Part of a small language model's weights.
Architecture: RMSNorm before each block, rotary positions.
Training: 809M tokens, 12343 steps.
Each number is 500 + 25 x the weight over its row's rms, rounded and kept within 0 to 999. Layers, rows and columns count from 0. Numbers have three digits each. The size before them is the row's rms in percent of the matrix's.

# layer 9 MLP down (transposed), 704x256, rms 0.0489, rows 469-505, columns 128-255
093:514469411505525507512497514438528480530494505534473516497450488491487484488478524478457507523520526498460486533524502544518526520509477477507520482546502483496507452488506481482510500505517505464522482509472501474472449448507510527500511515515532532506494522490480526468497565534453500525496506498475529542527482501484527496538499476505533516502488511526510457542510502512489495476488
106:470533483479476523488498544489478492461512501453528497514485551508500506461458533519518486560456483490527474455501505494518510460549508455484483499501509472516460484502528507506491501494496506531483511445482437481549479487476519528464539520491490496516512535487519519442522530459470500473497498481515484517521480494470526512491482447520523484497469524502562556511492470461542548549500
105:495499530520494454527516489480538470464527488515548503498507519429526488457509514484501481492499478514507514433491517460506500518532524521483503534526504486461498501526486507528501504501476514511488499474515530471522467573488492497449505494482506517534501517512480519481516506488479508510506461465526520487453563487489495507537515513477514523528550476502482493511517494477549443507511
106:436506462505514513497525529502503504499510488510505494541502488489499484517505489523558547505463486507511551519503499477536438467517537486477495535473535511494485525521494508491517486529495522489496544536451500509528540505478516469468492534475496496528486490477532508522482442507501456523516500500511520524539532496510483455548508484465477512470505491494563502441502514471513473471504
100:515475469494474522486488544468458492535500550478477504512489523541518493545516493514538450508462488537505534506473548450510503472489448544533502525468480442507460454502493498472502473537496485504518488497520548492507500494517468527516528528485520515473488493474503534454524533485485510508481493531509465507472475465531487466497457503472505489504489462512483531486526548512512512484487
103:481471535512512537514495563483499514525504503446549502501474479481511488457476465485500503536504544510490514467443540482515492484491521494443497528494489480477510519500530495558464500489503527531524527456525500482491518481483501518484543515481572522477494493494492478473546507476522501534510491478485468495502503541474495497493486481503548524504531500543478502527516524482498544507496
094:532478452484473496499507523511461491488477496536539517476509499503512502524449520493500514473467432492534476525528553483537473567466506536492482475500531484495513481458493475486466524504440493453540478482513538493524528459478477515507489483507508481536566507487473594530445498464514479530514494485524539474479502482493527513506513520467513472501482508523530501469511492521510502508475
102:496492475429458484467539472506489513474455517502452445520487535510514470524534493487489525505471470522496544528537529490509480509499495460487487501490498505517474470490468492512477499519526504507480493502497499457494468513554507558493478524474513522482501509476507539482482480512490503474463536532511548532488529522493445518507537455514466490527522491557507537500510495525484444505493
110:530509514485499498497526492490480499511487505435517503504492455504519483488494530484466534520549493495526518473555497496515534511451443503497532495487545501540510492496487494509500529494501528523478520544537509495479529498498501519492463469508469477486529527503487512513454550481501477476517520542492498498490531502487503502523469496481524500495495490519477488507495496502461457426499
099:489515411493454476492516504504482458474515475462485507506487491503517489486479524491507491528478481495502513476534536524500520488500451527525547440487488491509508489490517543465472467499498480467531499494521551462446507517501489516488520519512496481499442530514527546474475466472516498498488542504484507527495512477434502485503525470461513488482528458504484475496510478490510506490483
093:530498406487509537525496496472519487484509523498464471522481520465490496490448523495523565500496569542500529511494538511532489504492504498475502498474527509512528495442520486494530498519465518486511521502500509533504494515481539543423475480494497438506502500472497538476506474462502502542507532498477466522491504496549480524497527468474517457510509480479494463512498512518495495539487
102:438468491505518526506486517443498490513515531532517487456528484515492500461522464498497479516490471516520501469537501488526484492478492481486514465525489465450472524478497507489536471458468491487517500525432501511449468503539512548493526478487509511485461477486520472510559500512460475512534476544505481502513469477493557474511495498471491475499522493481474496483503512498499531521495
108:508478516493475540486483452538518447526520497464475510455485488515481512537468509516506504504521466481526483481512514498495522481540484479484520506487424502508513492524524475529496511544491521502502475512503469477502528479523497513474506503516495503533518510481533485475481480487480500532468515498531456512514494501507544491541545512513563466493452503488508512454498539507460466505519
108:525490517480526483493484437515523472452509517512490514531528461518521495494558477421507452484476490547478503485497504491490503458511490526501451516484442494456504507503507518483477456522539526504521462477527529474461499488504455489497528468483486508453487531493446529495501523476486495528504464502502463447489486506502465522472465543538483529481488482494474467471440517463492544501466
105:503532538524559516524537485463557527471466469484509465503555511524474475529475534496521550529470528481464487496446523491514515460506511525481495522467533473520506521504520490498477491500501475488479513551521460511522473515513480481499502523512485502523512466508498504504527514466475522509456521510509522489570469469485491496503509535454473516482501504496486486496483488478478512548488
074:485461505492484524473534460486476450498525465492492472497499464502487520521485482491535485551454529493445456500497497483458507464504465427460533482535450479489553500476522464517500572481525470475495475515496509484500504492517464510474469476516480491452502499505483458489520508493510483521488522479466523528468497505500537511534523469430485477511508526522509516495481466521488500487498
068:533478502506503467535530537499495494547492533541528506507558484506535519493475502504475482440493521449523512484516496460546467508477499538509495521496490471518424488513497524471504489518512506521514480489471480490479505475510531470498513507547513496495489528509502531535489414513509494506506470532509486482509531476525448510507533490512509504521507475458488498517492486505516523529453
106:517529512525516484498483514533509522501485528459504497505500500498469521522492507479569517452467501502487492467510519547528476513535526475493469532494504524478451494528515537502515511502533458418466468484521479497507501496512461517507494556508521528469509539480500486508485517498525532519445455500468523504509508493471513494484485526468544498510515496459512481505474516516499506531483
095:510556540514506515477499512493497509509524467522475510494473455465525514528554523526467506471521496504504526511539480509487493510531485485465478460479459496513488486584517507495495444501522501454536496474540489526498486505514486501474496486544501490466478466518518475539490502515505525472519510464497462506493512476510537483497505520500491467515522468476479505507473465515477484476505
089:477513482461535507505530508501497498477533505466463509467497494501497460454492546487481546513493517523506473510498508492508517521511525404454489522522500545503520519486457497501497517458506555509464543492463519508527499489480515495534528501458492454488477502440509522520477454505532480527496493495483504500497491520505508544471507528513490483478511540544487544477522517472518515487530
095:544466496501494484508489530483431503479472475481588476519491487499483496530488535507529481479513487499451514518489516528481474493496491544508505465487491485549451483473499527478511469509497495494489551482542523511521491497494486538489535510484505446473514497454487508501487535479494532507495495506516496459514526516558504437522463509546500512476483504478516541467472506516530487528426
102:476502488526500493500485518509504475539480482515470519485509491477449525474504522499510468497528492526511461513444523503479521475540460480536475487507494498460535528512503473512502515470474476517524473543526483482542492490506481493472539520497482516483462531489489494495469472548575517486502525518506512493509463501485502510485505497543475490456505521455496503532533465465497459526468
107:512490428495482482495537484559502451486503494475517449475473524476496506531470517540561498488518494521543536499510507452490490549525482472507526512491478504488485518492492483464524483482473461472498549484486497459493535502504552506560497513523467490507526486485505496471483502453470480500461475483529479483524511522511502523526490484490517515451505506502468493465525513459509495480538
094:507525444488502480509517533469482523455472519512466543502469481465481527503487499510490499475509498526495491468488505446516516460511477499515495435498507576498520463545501502518522513501487453549462491505490503523514528521517505475494500500524419502519514528498493476496479465517481561515508516528490493503506497532496467509543498523469477523475527500459529520512469455525494503514538
094:492488482514512519479532454532531520539502519484537530517486526517482477514539498491548506512495499477542466520506527436499552522468523508524547494546474516531541521462487496540487524510507490514537489505511498497478502490497478499507475501458495539492513489525462518518507513496550505474462508503486536470450503494530506519511479508500491488499535493516502577527501512541495461501460
104:535494443488494502466502560464499476523512510456549503503498499548537465537485468491496445540509531467495505532526506463477514539439483499455518464445513512493551526488475504503506485498514528488532496524523510527532507488505523511538520523492484488507471486550515513503514476530474523511485477509542477515488515448498487529528484508446487487487534523483505493480507512500461485456512
080:481508562483519550509533499523527519470502502489500479509481450504502473493516510429466508529524510559487480473461469518517525458531543489504507493545485508526498501528494484529539507460502561530543515503492531483513494493491461514497513485503478523520491530513500503467501526497492472537502510464503541494444455521502526502502538503503485520512526528503504515457474483547477448469464
109:493471474526510484477551492487514542480532533466486490504510516437513519481533502539481496459491477488512506535501510486489477475506493508495500495538542557519480514506494473522534523515493506493480502486449549470528455518467524525458516474502487489545534501512507452495509480446504475464488516447498511536477487422456506490466479524497504487510500530494502506484512494538505550489496
115:396504481502489489506540528478495520513506512527533450500476529527488533514484476491507475451507471509536439521516497549508498499550533488471481513463496515464502489516499493560524520510508524535494450499507503460529463474537485486535514503504488505487487483559496463524502480521500519489491493477522489540499529535509542521440527462480508504514479469484487495489467495539515480491523
109:520455459488485519544469544475530524473472491475472535510527473508470482515515435506502535467498483500517487477500518469467498508500567510481475501494503516482523505454578469495509478513480491535463518491458462521500500491520499486499508493480502515463557515513489531520485500501482482535508460499495506442533548491511492521456516523470521495469496496480473519524487496469449492499464
099:451523536510474497460528515456493507512527473485506463493485517496472501522474495477526508471465538477522545499511534497495514525507503526496506491459477513511459524512476499536434454513506553515491510592506503480519498480458461493516520488483526486477496537506512468493486505509518514487493503535505512481507452441500511469496491463496537516488526461537473494510518477475506539487498
101:409535539514517488492499486566493515549523484516475497457516479512496519479507484506523463499503522526508525433517471488529505514557540478518520516509510538507538489493541513479510512497498505498504516507503523502537496489488516484510536539476510526480493518522505500519534489489540479486506528456501459494483513487501532538528505536503471455485530538489500506520491523522487491534520
111:468487498549484476486455534551513478492532504488514497454526459492494496489485532482480503468463519504521592489533501509536503495533522484516514512533466528483505550468472527501487492503513462534536522471520509488528479503486502544480529496501502493476530492501510485474504531507533486481479504500511538501520542483502516478509552523468534483497447535510497535506540502527488498576474
105:485540536484491523461512464526470498474457485529455482508528516524497518481535490493506460491525483499511461535530532523464518543465486507465537522513496478478497488523526495538515504458502499491535508522476496490479509488506524478505469535530482469506514506487524451519496476506452487488507490466476531521460502511506445460475502488501540504494461511523520524466478491546558492496516
092:495533550533533475496454554521495508531511512506508448573476524540500512480473526493527485463546516479458532480513500469514496479472502528479489479469513483487467526506511490487484473531501541480517443549479489484528481461494542511520467475500485479488482497480514474517551491508499481481477525529508498488542525522522487520525514503488528467515520508518479519471462481497503469486509
104:503501477485507475497447471505545507511490492496486551496502474510527466487471489508503543468483508494527501521502459519515494467488437478522500552528473509485492487513530454469465517461512484540490492486486484478514485430446474506514570499551517522523466470492484485515458512480537474498517518529530520512532474430476503523480503497481484529552526487501475461495563480514536509471519
104:454522469493474541459532516527484478478451558497529546481502493509502504547505553506549454502521517526503495492495528454543452474534512503498461474538512463509528475490493485497541478484516499496527511491468498523495482511528515548483547507493513521522520481498553471456493502477516493485498485565477461476484514505491536534520518499516529498488497494531514496522506505473536527516505
# layer 9 MLP gate, 704x256, rms 0.0473, rows 470-505, columns 128-255
108:466472471523481529459512509480493495482505521492550482518532485491514512514498486506490473488471500507463496464488542465509515468494522538526467548494509484484508465467499493408520468511542487521514518504461519486494471489527521502466500503502509515495481497508500490526519517470508526511494467455483516489508441449497507506491496479560486501513461498470502519504500484465490491517468
106:553526495529511499513539502544511532483507465513542498469517497498521517487497465490473509496468507497534485481518484508506454546493478546534464501478556464513472485514470499515493494483502514519515483473503489502522472475500502500507503487467491513544488521504516492473444485519505527532499484521489489472482511483551461503534444521510479491543505539522461521518502479505545458463491
100:502500464462453479520502502484488487447511513475509497514539535469505510493475522504506439474520534434491462478484484504486522516512472471498475534528531500474517535517458537508485499489479473488452501486471480477468513492495506468505514507483489473522509548523462554473469537494506510530517486446499513468483496539517484515490472498519495457507501470463478550483504477535523540515511
098:476477458516496554526486528482507525530524543467452488523519533517448452509507494518503470507488502490482509509490507470531497473498488515518518489479466473489499487473494465480483509475502497497485526521498523514516455497483494545499512513485475507513507526476476541462504462491490497478495449523465511532439441455511470485496435527508499487527504488527513513498518530500522533453459
105:487496474534502478531506543515508503486485497491521512499466519492488546487503520500532503493495489513518518514493467473489488468522510519527509559496501511513499497500528511517538492482554516514518541535518526520486458494519501466516477519516514475479479511501517541521500493468528515453472516495499460501464495473484491509514485427457476523429548447496548520527523456472462498499517
098:510529528552559473524538498512462478452499534505518473505512483474505563491502503526492505548501526484538494531487550516485474505518475474493512490492522480454478477521510503532501528507509487492506549492483490515463492464518486487513465490474471533506499475507479527516526484475513461474430503521491474499492490469477500496519475504517494513497544488547503482496454541502477534477508
105:518526490532480549464478477520523518518516484423545514454524514528495498510458524507507464491525515500515471530426531455531538483558509524481489510493514481493499511533506514482494482482479528492492472492496512460508484506530499458504514500497461458494496456505469498504501501481522509545554516503452464461510474484517552518520524502500494506494500489468497483543544555524516498552527
103:495487476511487483469463537511480470488474512515527524518466530506502493509506508470500510478518478471472508480518515453491497483508505510578435514456528498489479484501459504492446478507500499549507512544476524496494470506516515532530472510531483493526503499528498535529551520476473471504510474509498508504500530532493514500517478461456491492455511498486495441505510489509535498526550
098:524495508522497486469481516492458543506474522486539466512507531520457525496475489511480475510491523511540534464497491518493543478505470525513495476505482532482545528536479534502452454548529528511514504486497494474472489511518536518485506508513503482514412476465469491534512487488483524519482532493520485478494521495512474511470502475467467469529513502506510459484470462498482481488496
102:506464550485510482472519546526492501513503463486522550462452529494523521495461480503503481544527436523463496489493490434493481494482509505513486512536491489474465487551493504485494527478483461487470502488509517500511488467506486507557464504441485538509530499543511501502463482540486499482472496495527549525528495504480507452479504532534486500504497491530485537480506521468507535462531
097:494480448482499540507496501491524482509538483524496510488523544513493537494494453508511525521466479533468460454491463488550443509484499450511500469501485464493479513497472506517507451503496481511531489507495530508480490501512534545438507516477490523512497488430527486460522487490505478545550488567508515494507494485488535493525520498455515513517515544490501500479519488472477497492548
098:551500484487523493483499489561479489529464553466490473496478559579505507494474487492507523542530442460523516486487516509505498493482520557517429517511511479516498484484453506494508537514512519517485456500505495474506533488528541445503506483498495502461529481536508474503498476518484475542463533465481516520476476492499479488501486487528498456481540487514489518524490511488507475522493
105:521487480547488467499506485500538483512519511460480506479494482501495507483490490512585509501476483502493502539466461503497480483531477521532444503542540512487485492484434526485520478521490462477473502537477506521545468494518477489515467514520472469486489479465498512476482506510529506531497531490510523501494496489506506513490502495456510526535475530545541487563523523517560496508534
107:478530477491486516507521457501551500484476506475483481483530506494445542505490504525483503516518504455542510498483527480507507493510494500512493516480521492499530520526481508523508513480481429494505477555498489476517501492505490474489500512439488523460526471525490453497535486515516506506480531507516544459534498524501456504480511531468496486501494492494475501517443481446515475450520
082:532503495466516456469532450468500516499516484510496507524482431515495530528472475485501504540460504518508512483522445498465478476522472495451502503496506519482462538505517476495503489534489479492457484513510477526512497530508565447488455532509470489487488485522494478461518513464524511517487517509491497474526466509505493497539521503476528482514516542466507508523519514509463501515480
078:466568514468517520476478449493476493465483470473509487521483494526488479502486499494526527530543500528472493496469492528493513508497515477495528469493515502498566510547514500539485505519464440510484478505521496505538493507508505497485523489492473502515471490493528488472497529486476499515478495486493497516481468463517568514478460517524492516494517522534489481432544509467506479489513
107:524483479540474489464526506504460444494518468504530512496487486509490502515518464502479487524520505522494534511533493543497522511512467507573497478512516474523497474529484467523538521499525500535546540471526489499499510517538544494494523517515514472518522453489530520472493488440489479519456497500526473549502531533519526513516504485494480545502521475530519492519492549440493521500548
093:503478464507516518498547493461527496492537536507483543467541471524479544532451521468484479487507476509539497531504479539495541501479549497507499536492525447468533499501476489436503558482504509499501513496465509507477453456540538489478511502495464486494509518528451489531519514535451494516501467528513510435504513537500497480557465527507461516547492485511514513475515522501507511505499
088:479564485512512526487538496517496483468512519466474523523467559490478531466549477567539507474504494492520461472505545509509540510513520441507470488484513499499512515502455511503492510472514514511517519485469512495513505504469520483512482470474503499544520506483521510459505529506514485500526509511463494488478535521503525506500503518462496476501499519489527556465522551517548505509541
087:559485513476502475491496496474483503514484525469538470543482508550494477502512535471493470502540519507480484495514514494495511510509539533485523492523495513561501472476504523497488448488509493480492543456514501536459539529499507528469491486460478482501486540463481461503475510463477541495492457501536499484503541510533487472528446487558493517472520545514531561484533550500504526509456
100:519522466534480462495494492510491484496484476525499514491496532523507478492511495507495519521494498482562471473483545520544480439496502519551498491535519535484522503477496505509473488503507469486524447515491508495484479512514490492490458543485497546486498500442499495495518502525442502528487530446535519526496514527518531488477468498517477511531480519506498517512539485508508510515486
102:509521511516516494544510485491457503471496498484554464459478481496498489510523498493488466520513568473473536506453487490477527500499524518525497495511495490492506520522496495482539519516488488472496522518494537424460504501531510479519507532528496495509514484459498485495488462452491499533474502474468486505506469489499463520500554463477485510495511506511529504503469498519521470464509
100:467538509501450502504529487498520505467495485452472507506500488516500512476466486449475486479490517499470498514482494511513516518563509446498500512542465578477525495524455492527522516517506471505503489501467530537535487464524491470487481551509452507517504488487520475513455516511481510535489519481494480491485481545496499501530511481493479493484528475482513541496487480567484523516524
099:499472513496545503523465453516501499493504587518506509496498518503454513451522461469484516498477514506520512503529510500483503536460541489499503498474517537507526533497519514485542484499515489513511495457515473496507529487515447455507487528542539500504506514476530484513500491515492517492453455513473492480471482457473530505489515533499488466504554476533486555497519490489471527477511
100:501512486494537497512489486524479502483481486524472487501531471484531524498460519495537515507483487505524479510491541508502458435543558532495498535516499470499484481548530447520525532501505462482491480509467487476519477493504494458514488507540515511515527477498508504478507512479502518509493537512468530472494521532486569455489489510512453497502505511526503506520484505484532540517515
082:501513517507532522510517529485535520482473530489516486502506465556494488500491537468461499501507511519507506494473474538545496481522548497494470467546480482489476496519493476500532482481518529519526500524478509485520518486447472504477494513497494518487538553525541535489477457487503448553504476526500525474488471510483525488489468493510465504489536526488478491460473500519485472453488
097:479481447565512501538486510465459501520489439542489513509509497475478481463491513539488500508536478471472506460496525464475501489528487468539486559496523492481478464554529476492514481533487501515554495464520478480499504483511479497529533516516503479515485510521486492463531487490498520518528459477480504512518477524510501477529553443502484480500495481486455468559492537529473497494499
103:447518481479507499526503506480519511495514500521522485474459511520482508495493504469514504464480483496512440556515449460478473476576528501445481530449514543499482508527519489520526477502452557525491450516541487528488489506546473507530496518512481504472507500552533495503494512529519518501528461469522493514474493484467544521469545462487523493546509474495474501496535461540500467471504
105:508502469482502477483498497513505504496493501473514486499514547507515529486488504491527512540424525523504459498488482515499510499530493503541488501502514494510456494514467482458487522512504490497481509525468543492480511529536507494532474476515549508521488506502500497472481505484492534532476487481466495547508462474477500521461511493494560457494518555487502509506493504461491510489504
099:501506501531502495520498517460466494512564502532517481509505501480483467524466487493499485445496519489507487487490501497473548498484480489544486480473539496484469494524444482534484476483507496492543491523469457523514509512541508513507478510489498492502506483487547500487495470497468500515465487548488487593522511544517458482469485492475498486510493490534505495453498460518480497524493
102:542466491507487510489519521536509464472553503500505509529527498498461532487547517498462513528525486495565481496515518504480483515461502506479501475483526528465479487515475506475461525426543531516469507522481481475521521497476532506513479502535491435464503473492470532479494467482500516519520461472503513537506499499545500496525492463494482537486461501519519505489510495492462499462493
101:511475485511533476460492474519526434549536477546502497485470565477507510480494507469484466504494437509506464511491498483496486493516517548516516527538520496515520469503516476488537456483503432487518532488491536506494476481566475482516486521518518533501465510521441492512464499490545505506507457545506489493521491547480461498535523424465541517510457513503529483514489505472496524518473
099:476530493506495496493473502481475509468447493529430469534529528513488489524496488478503473497520461567486435502511520484433495509479467505530530502518464475533476464502495503499538490490501470492526511508478473491482495460526492498514541531515522538512503542496509490517506480498497495528480479518464502503460516510524448464489500461477537511516477509465529520479514495506516474462497
095:496485440506501501520503493524528501492509459479501495482475535537473505480491560450512500470477521536447483528510494515468572549527492481538472504520512491527510452546521489489491481468527506521509476446521487495501500516513494532513514471517495502511498495511476521527474521521526475503478456477437519470485516521514532509494502489542473465460529501478520507464484518495490516510517
094:490532535489513493520468485526535472483528521506491515519507473510496495504458494510508547491481517493503481519528464516504467460534479484476509549544463516525486478520540491473491517466457493551472493485517473461522480436442459528499550508538508542510460498490497475477484548486533468471513478490504546529526493401496496534453539496480490491538507488482473482522555479487520507488507
102:504503467447522514477470496516500484462526464545468511505522498510529504492532460485483499490540551444534542529449504502486526515524461489509486508552489503498547467501480471516488500519507469516555500516502510464475488470475540513542518522481524504550490486501503513476516533483539469508501495492463503520496518454493508473477479491503538489515462485493513522474475545466449494463454
# layer 9 MLP up, 704x256, rms 0.0502, rows 470-505, columns 128-255
105:481492500551522528469510531502541477547471519506484507507508507513496522485466479489528501479498530498498523458516538492498505473504498478450503489512473514469519513504493526537480472501537486488538457514499539515501518526475543493492508502485452451529487541520502505513483574514493495501520514539475506515511536533513503503476510516527455549503494526479503546506499489505533444518508
105:498489489484488490480496478472519510490503508495490461476481516476531510495481533453472512514448506455496473493485512514525459483492493504532519498504472477479505473521497513478519505466489476487542473452496495444484496507483475490473465495490529483509476513525470511524524536479550473472479487522505491489498506459460498527559483484495482448490495495509514473554504512510504506488484
104:523510502481496475511490511508525529482483522477480524509516496520531486505497487539510481488479522569465503510449581463498475486516526503458499518491485467478480543515472530485540513505509494485481482464513540505500512513529524443534536534499467518455526508466505504485521511474506503487548485512496520562488495474499499463493501495478487483463490484516498479465458511458485478508509
090:525467515539460517504492499534518501438497432529525456446473477495484512508473530510501519503532502471487503460520474501471474528515498493479504491506505503508495515542514490499523526478514519515513472534508508489513527491510551460468478463509498490523499492519531458500512541516514492516526478464546508489534498530518526511510541482528481506506488513482523456484496477522481488514537
100:524508493508517493502502501540517489541495502475491474499528435498443477528473504517513505514516520507525479517510545493532513501500514493497507498522480495476511509470524511517454512502504467530473496550481491491496538496472503486510456495478481503487497473449505514481514535504496518497495487515515502478525497490499521522544504479561488483501504494497433517538500496525527523468488
096:507473470534532465550493499482532517504511473495436511504488488500557534481477500499528532462487484474492538501491452502500517452501466515503528537474478510515541514483499559515528486459466497516463504536493495486534481502526504504461542502518469471498484490513526509503478489527488517489504524517467453473509476498520482528497522488498475543524535572501511506526497506547526509499508
105:470512489453530514499520472520469525467525463476506462487501473529486537497491503508528515476534523448511523485471492475480498451519522474511524457461501505496500496529518515469477490481482498524511496523528513513509495486516504532506499491526543528508524492516487506477484517553474486495524510513457482470504511495500535516496480505484548451508486495499513532494490506496515515528468
110:509470526491460484564477507517534485496497474485507524491492523500486544511528514469472521449493471423509516489467493476510495515513477512506528504520510507476494486512513516532485519485498538496498496453509492458488507499504510485531474469480514536473475476540504526455500479508463552504510481537525465483476498491515504486491507476520507447461476489500517499463502487482495505451549
098:536488449507483469552466509478517496470482488505496549462477542530522462500503491476493531488477506508472476425496473506522482502476492476487513535497505477468495483506491525497487459470495503516492549496506523500504532506475490491445529507508478536518504496528499545484479492507516513500511530505507464503538518453502552489506513492465461477513535548501502500515532528548531489500492
097:448515433565499493492457528509506501500458483488486489504522474564543489524490510486474523517510545515486505511491530554538476504503476515474529487504507481518490541501506475521472453545538507512449513453473501489493492529522468471485528546492513476497529497509494494505490480501490528459509507495539528539510464519529532534526458524535510482524503504509465515461508517469545530551486
101:496467486489508524483488508484525512470519481505459500507497441519501495451482532499472494484528501559507478468605494495516495502504510508525534505503470486510548540486474553475490537540484469493487487491491464498492506490474509461489495512540487530517489474544488509502502499465480474520489456525498494483503502500453480491485510501510532470504508498522517464491492513494492491483533
107:518481506512488514463507498549517437528471494488535479498481493507494550491462517537482464482502476459537510510468471478513529511514494525471511512536459517530475495484542508487461506464483464457511478493469503477525508484513541489506490514478487508551502492470506529486474479501504523537485528521496469517529513518482515463546485478551483491479556504500524481498525476487527451524503
105:532479531539488469505494518478501457510521493495485491555553492494488469488505499477481477482511520558518469518526492544510503505499495493520450542508495512470475509521517515469502529538499449477461534499525498534497496510503513499496504511500505526473475475526534526522509538488513513491523488473540564442495459491473490479454501525507515528515494556488483522479508505505516518514479
102:482532467496500517502485515485529497534492539527519490465482489502502546501499525471531518497534499461515524490480496502510492500502483502511506546524455494531484460493481490501536477469504502468467507543475451456494464493499489506492507467493496538457506506524497477485501457497564524500515474543499543464506511510524511498484522471506477520505519466550499449504532510451508498447522
082:468456497484494464530421501553532517479486530511492492493498517511529524440536503497472499444497474498517543488483527512508500486508526522508476507507549506542467487568497546480495472527512507508534519496510484503504515491446495556488499511535502499511513516460533525512533490542501476484515494493485517467502463497478501496460449486519451482489486484536461481504516502503483506497495
079:486542479514490552456474469490488511457525467490481496506447503504487494534491511490480522536502484542469495501490490527511518475528527450495526480503542523455574502505500478548491489472462503509493512495537512520511482480520473480512483517453483525495490503477505504492505542505500514524515502511497483525479483524488541477513499520510507482471470535535508506464524502475500487471519
105:513520496531508506506499554520538508513511462500470499511444477490486459495503539513519470476564517495477527522512511512513508483545493503504512490470472510493544491516512464489495525525512511461538517531505497477499462540525482551490513511497498507547521441478511528514520490474501477505529522490523512482534521552525495469459482464486531486477504478548499514479501458505477508524515
096:493489507474523478531509516541513509516530454495502492485502543535486489511547588524476497520508497491501506515501442523461503553491495494498487521516534513501526511465483463530492489551463528428514522447524533508523493477532449504490505451534533517508464520523506509526525523518476558476486493533495497515501509544444513503502515494514497521514487495494489522499523490466490495485545
086:498472485539480488515469478500496503489491487515528485507489491474484516514442492491496510489524486509504501524487527445506474469534444582492491486480498526485454511500534530505518474501471481552466532560524469472478471490493497540485514489532471506534513504550513541489510476507525502500528470503475510530483502480489499439496480513508539531482493473469534482546480454458495491491493
095:480504505479519521497514483526498507514484519506430521505504519519518497514485497526530530513511491505542476502527482473500509501506534479487473541505469526480534490550520486521493532486487492526536438522444512543519527522490510461503487491513472501517504534556534466479520468468478453468492512511491523546501493484446497542484519474469526487509524531489513491510531472511450515496542
103:499489509540516512520503467538487489494455511474503510505485493502488547481513454487490487527500515467487463504521495520537525482504477480548518476542493537450480514502509481480525506486452464522494523545493456490524501535533493483481513504501523493508516485442507487509446508466501506495530497464507489507527484457491470552511495507514479454488477459450551496547525502475493537491483
105:509536489497467536444494499493535512513543520524481476472474569470522489448500464514484521506531469467485480516478475510510477539515501493509514487508475495468511499471486513486530483507459496503515517479478484463482513503540491525540459472481507540547519461497500449514477496514490492498499505523463497528541522507502523505564474476544491491567550475479483497483548499478544487513474
090:488460483481483529475468468520502501542501504476505474518512541548546475487502527502523489509471480542477483488510493476490512507488512446489504472501447479486518540473523465494474484514484510467501481504512474492466487483501475512528498519490572498457480501525530486483509538536447434526489511465485496477475529473499503472468541495478510503537460481520479469477514512523507508501453
093:532502546464485512516530493550497512476525523543498498488502504489469524526511496494504426502474480502527492510475554467544513497481456539527481534450513526545464517519457478492485495530536511492486514474510494495509560500478497491516470504513519545477464513490551494501475525518529494468506500497504490470494484531482464490516516522491464470514526490510455468518449450481523476549502
101:527506522488499540500531494570500488509509472489475473474512509462499503474551514487501498507522481484496521551535510495545504477518519537498466502527492532528488496507535512496517480469463516497523492524501539459532551497507524521511512495489547495489530520500493506497452519500470509560511477449509513540514510509480514513460500518521459515511477485455487517496535522528488550498502
079:533462517494512455461457485506493513500524503497498501540512491490475516485500507524516515490504443501511495514546489449518468552488471493508506495468511445482518513437517518456505485534546478493480494486511502506487490512519539464498472495502489517506502518504479455511463494519509523469518495503534482526536539494474477512475521541474522435479489503425516493515483466473518523518512
111:526480542516495486439521513509534514497505524479510479510551509492515501511502505524468471496484481511522491527553476464540458515492518470502533477455544556513456517484492509453502469521524469495523509515490551473488499489463526548472514516464499508519460464510516508490468524495481476508497516477470515477501536517454503515503489536537529549477526508503492477451525513531502518521498
085:577463521477494523510451472526520472491477480479469535502537468492537479505491511524507535534503504466499541463475505433470469500468474533506510497529497469501494491479523528471505491512485448500515543491536474557481523540484505501454514493510515492484510513486535520462515491463527508531515518518486471457518497492478438475557477506541483493495516503525512522513530501465473531517481
109:506528503500501533498495483468471492495567513523489523511488471461473509427489484505549450489541494524491525529467484483495446558508506482499520481503512481519475544519503538508487494494529537527460505445446481477566527461506494475490498499514483517509546486508518494477549487489507529498515482523508514491506512480481460496497522533482549470446510498470515530527521496463502487496526
101:487497475479491495515535494500555507507476518519465488478484451494495511505504477505451471496483489490520497497492530519483460511471516504458460501516499492470512528513492484510549485522490447443527505482506514484469511517457475536449500495538482495487476482496496487529463544452520514519492496492534536495489482462483505494504528517518564502496524470483535494469487490477506513520554
103:551502532503507531500494463554479471542481463512529480518475513513471471490527531515506506502512501567473517528513523496481505482511490533514538512519497462496521488478500480460498510566484483484522499502485522436520482475492551552530470468550461507484476498493507502517532524498540489443506497507496549518460552531539492531489446514493453499482465521482516496505525459506472488564496
109:465546503502509551475481500490486488472489519504500473531499490517510496535543533534497502533458480468534539527504504519437516469514556488535508468494485530496508495504530512506436502480478492522546559531491510523460522478504513516496504525545552493494487515499508467457516522486494459500528488458492513549544499502495502451492539526497512482514493503525474480485499559472517496551468
096:528503517481465446499518480476528480470516508501504450505466528486472480522553482473479487504523447539478535483498529518485452489473491511513470506522500468555499534517527536458551519472490506497463513471528484516529519501499538470542488523505493478505498531470509457505506502534524535528521512530496497498529495499496476490515513450529469497488523504505529483488477541528495512491487
091:494488514455519497531502540513519494513511495469510517493520503485532498519513502502499489529515461507483458545458538506474495488475531526502506538494519529564556473480477489503489532537512514510552499501520512484504501517444520493485541521522503502481487478473522544485516526469468450504519462441498502550492471442521489487523471493506524483531467488505516452520537501498487497459518
098:498501522497465517520544521525474482502520505534525462491485512511473536497507530491520465539510485517475488455472529451456474562508563541493515481449513502506499502480493546526523486523505511469518472513493489523486488546557525484483447498437499474473512522523539514488511497491476508496460495485491476489457521558490493480524506480523484475467463518495498523508485514475470498504484
107:488487519551520524486487486504497501522474523493497524476484515517490524522468526486462531470495477539483463520611510474536510502481509492479540518496508509481482508477463486515526496499512511512514487498513495493467456472504507497465486526472481521517493486531509504501522480517472459479491516516497475503476488520513500522494516478515492495545469480531475561471539541516473526508507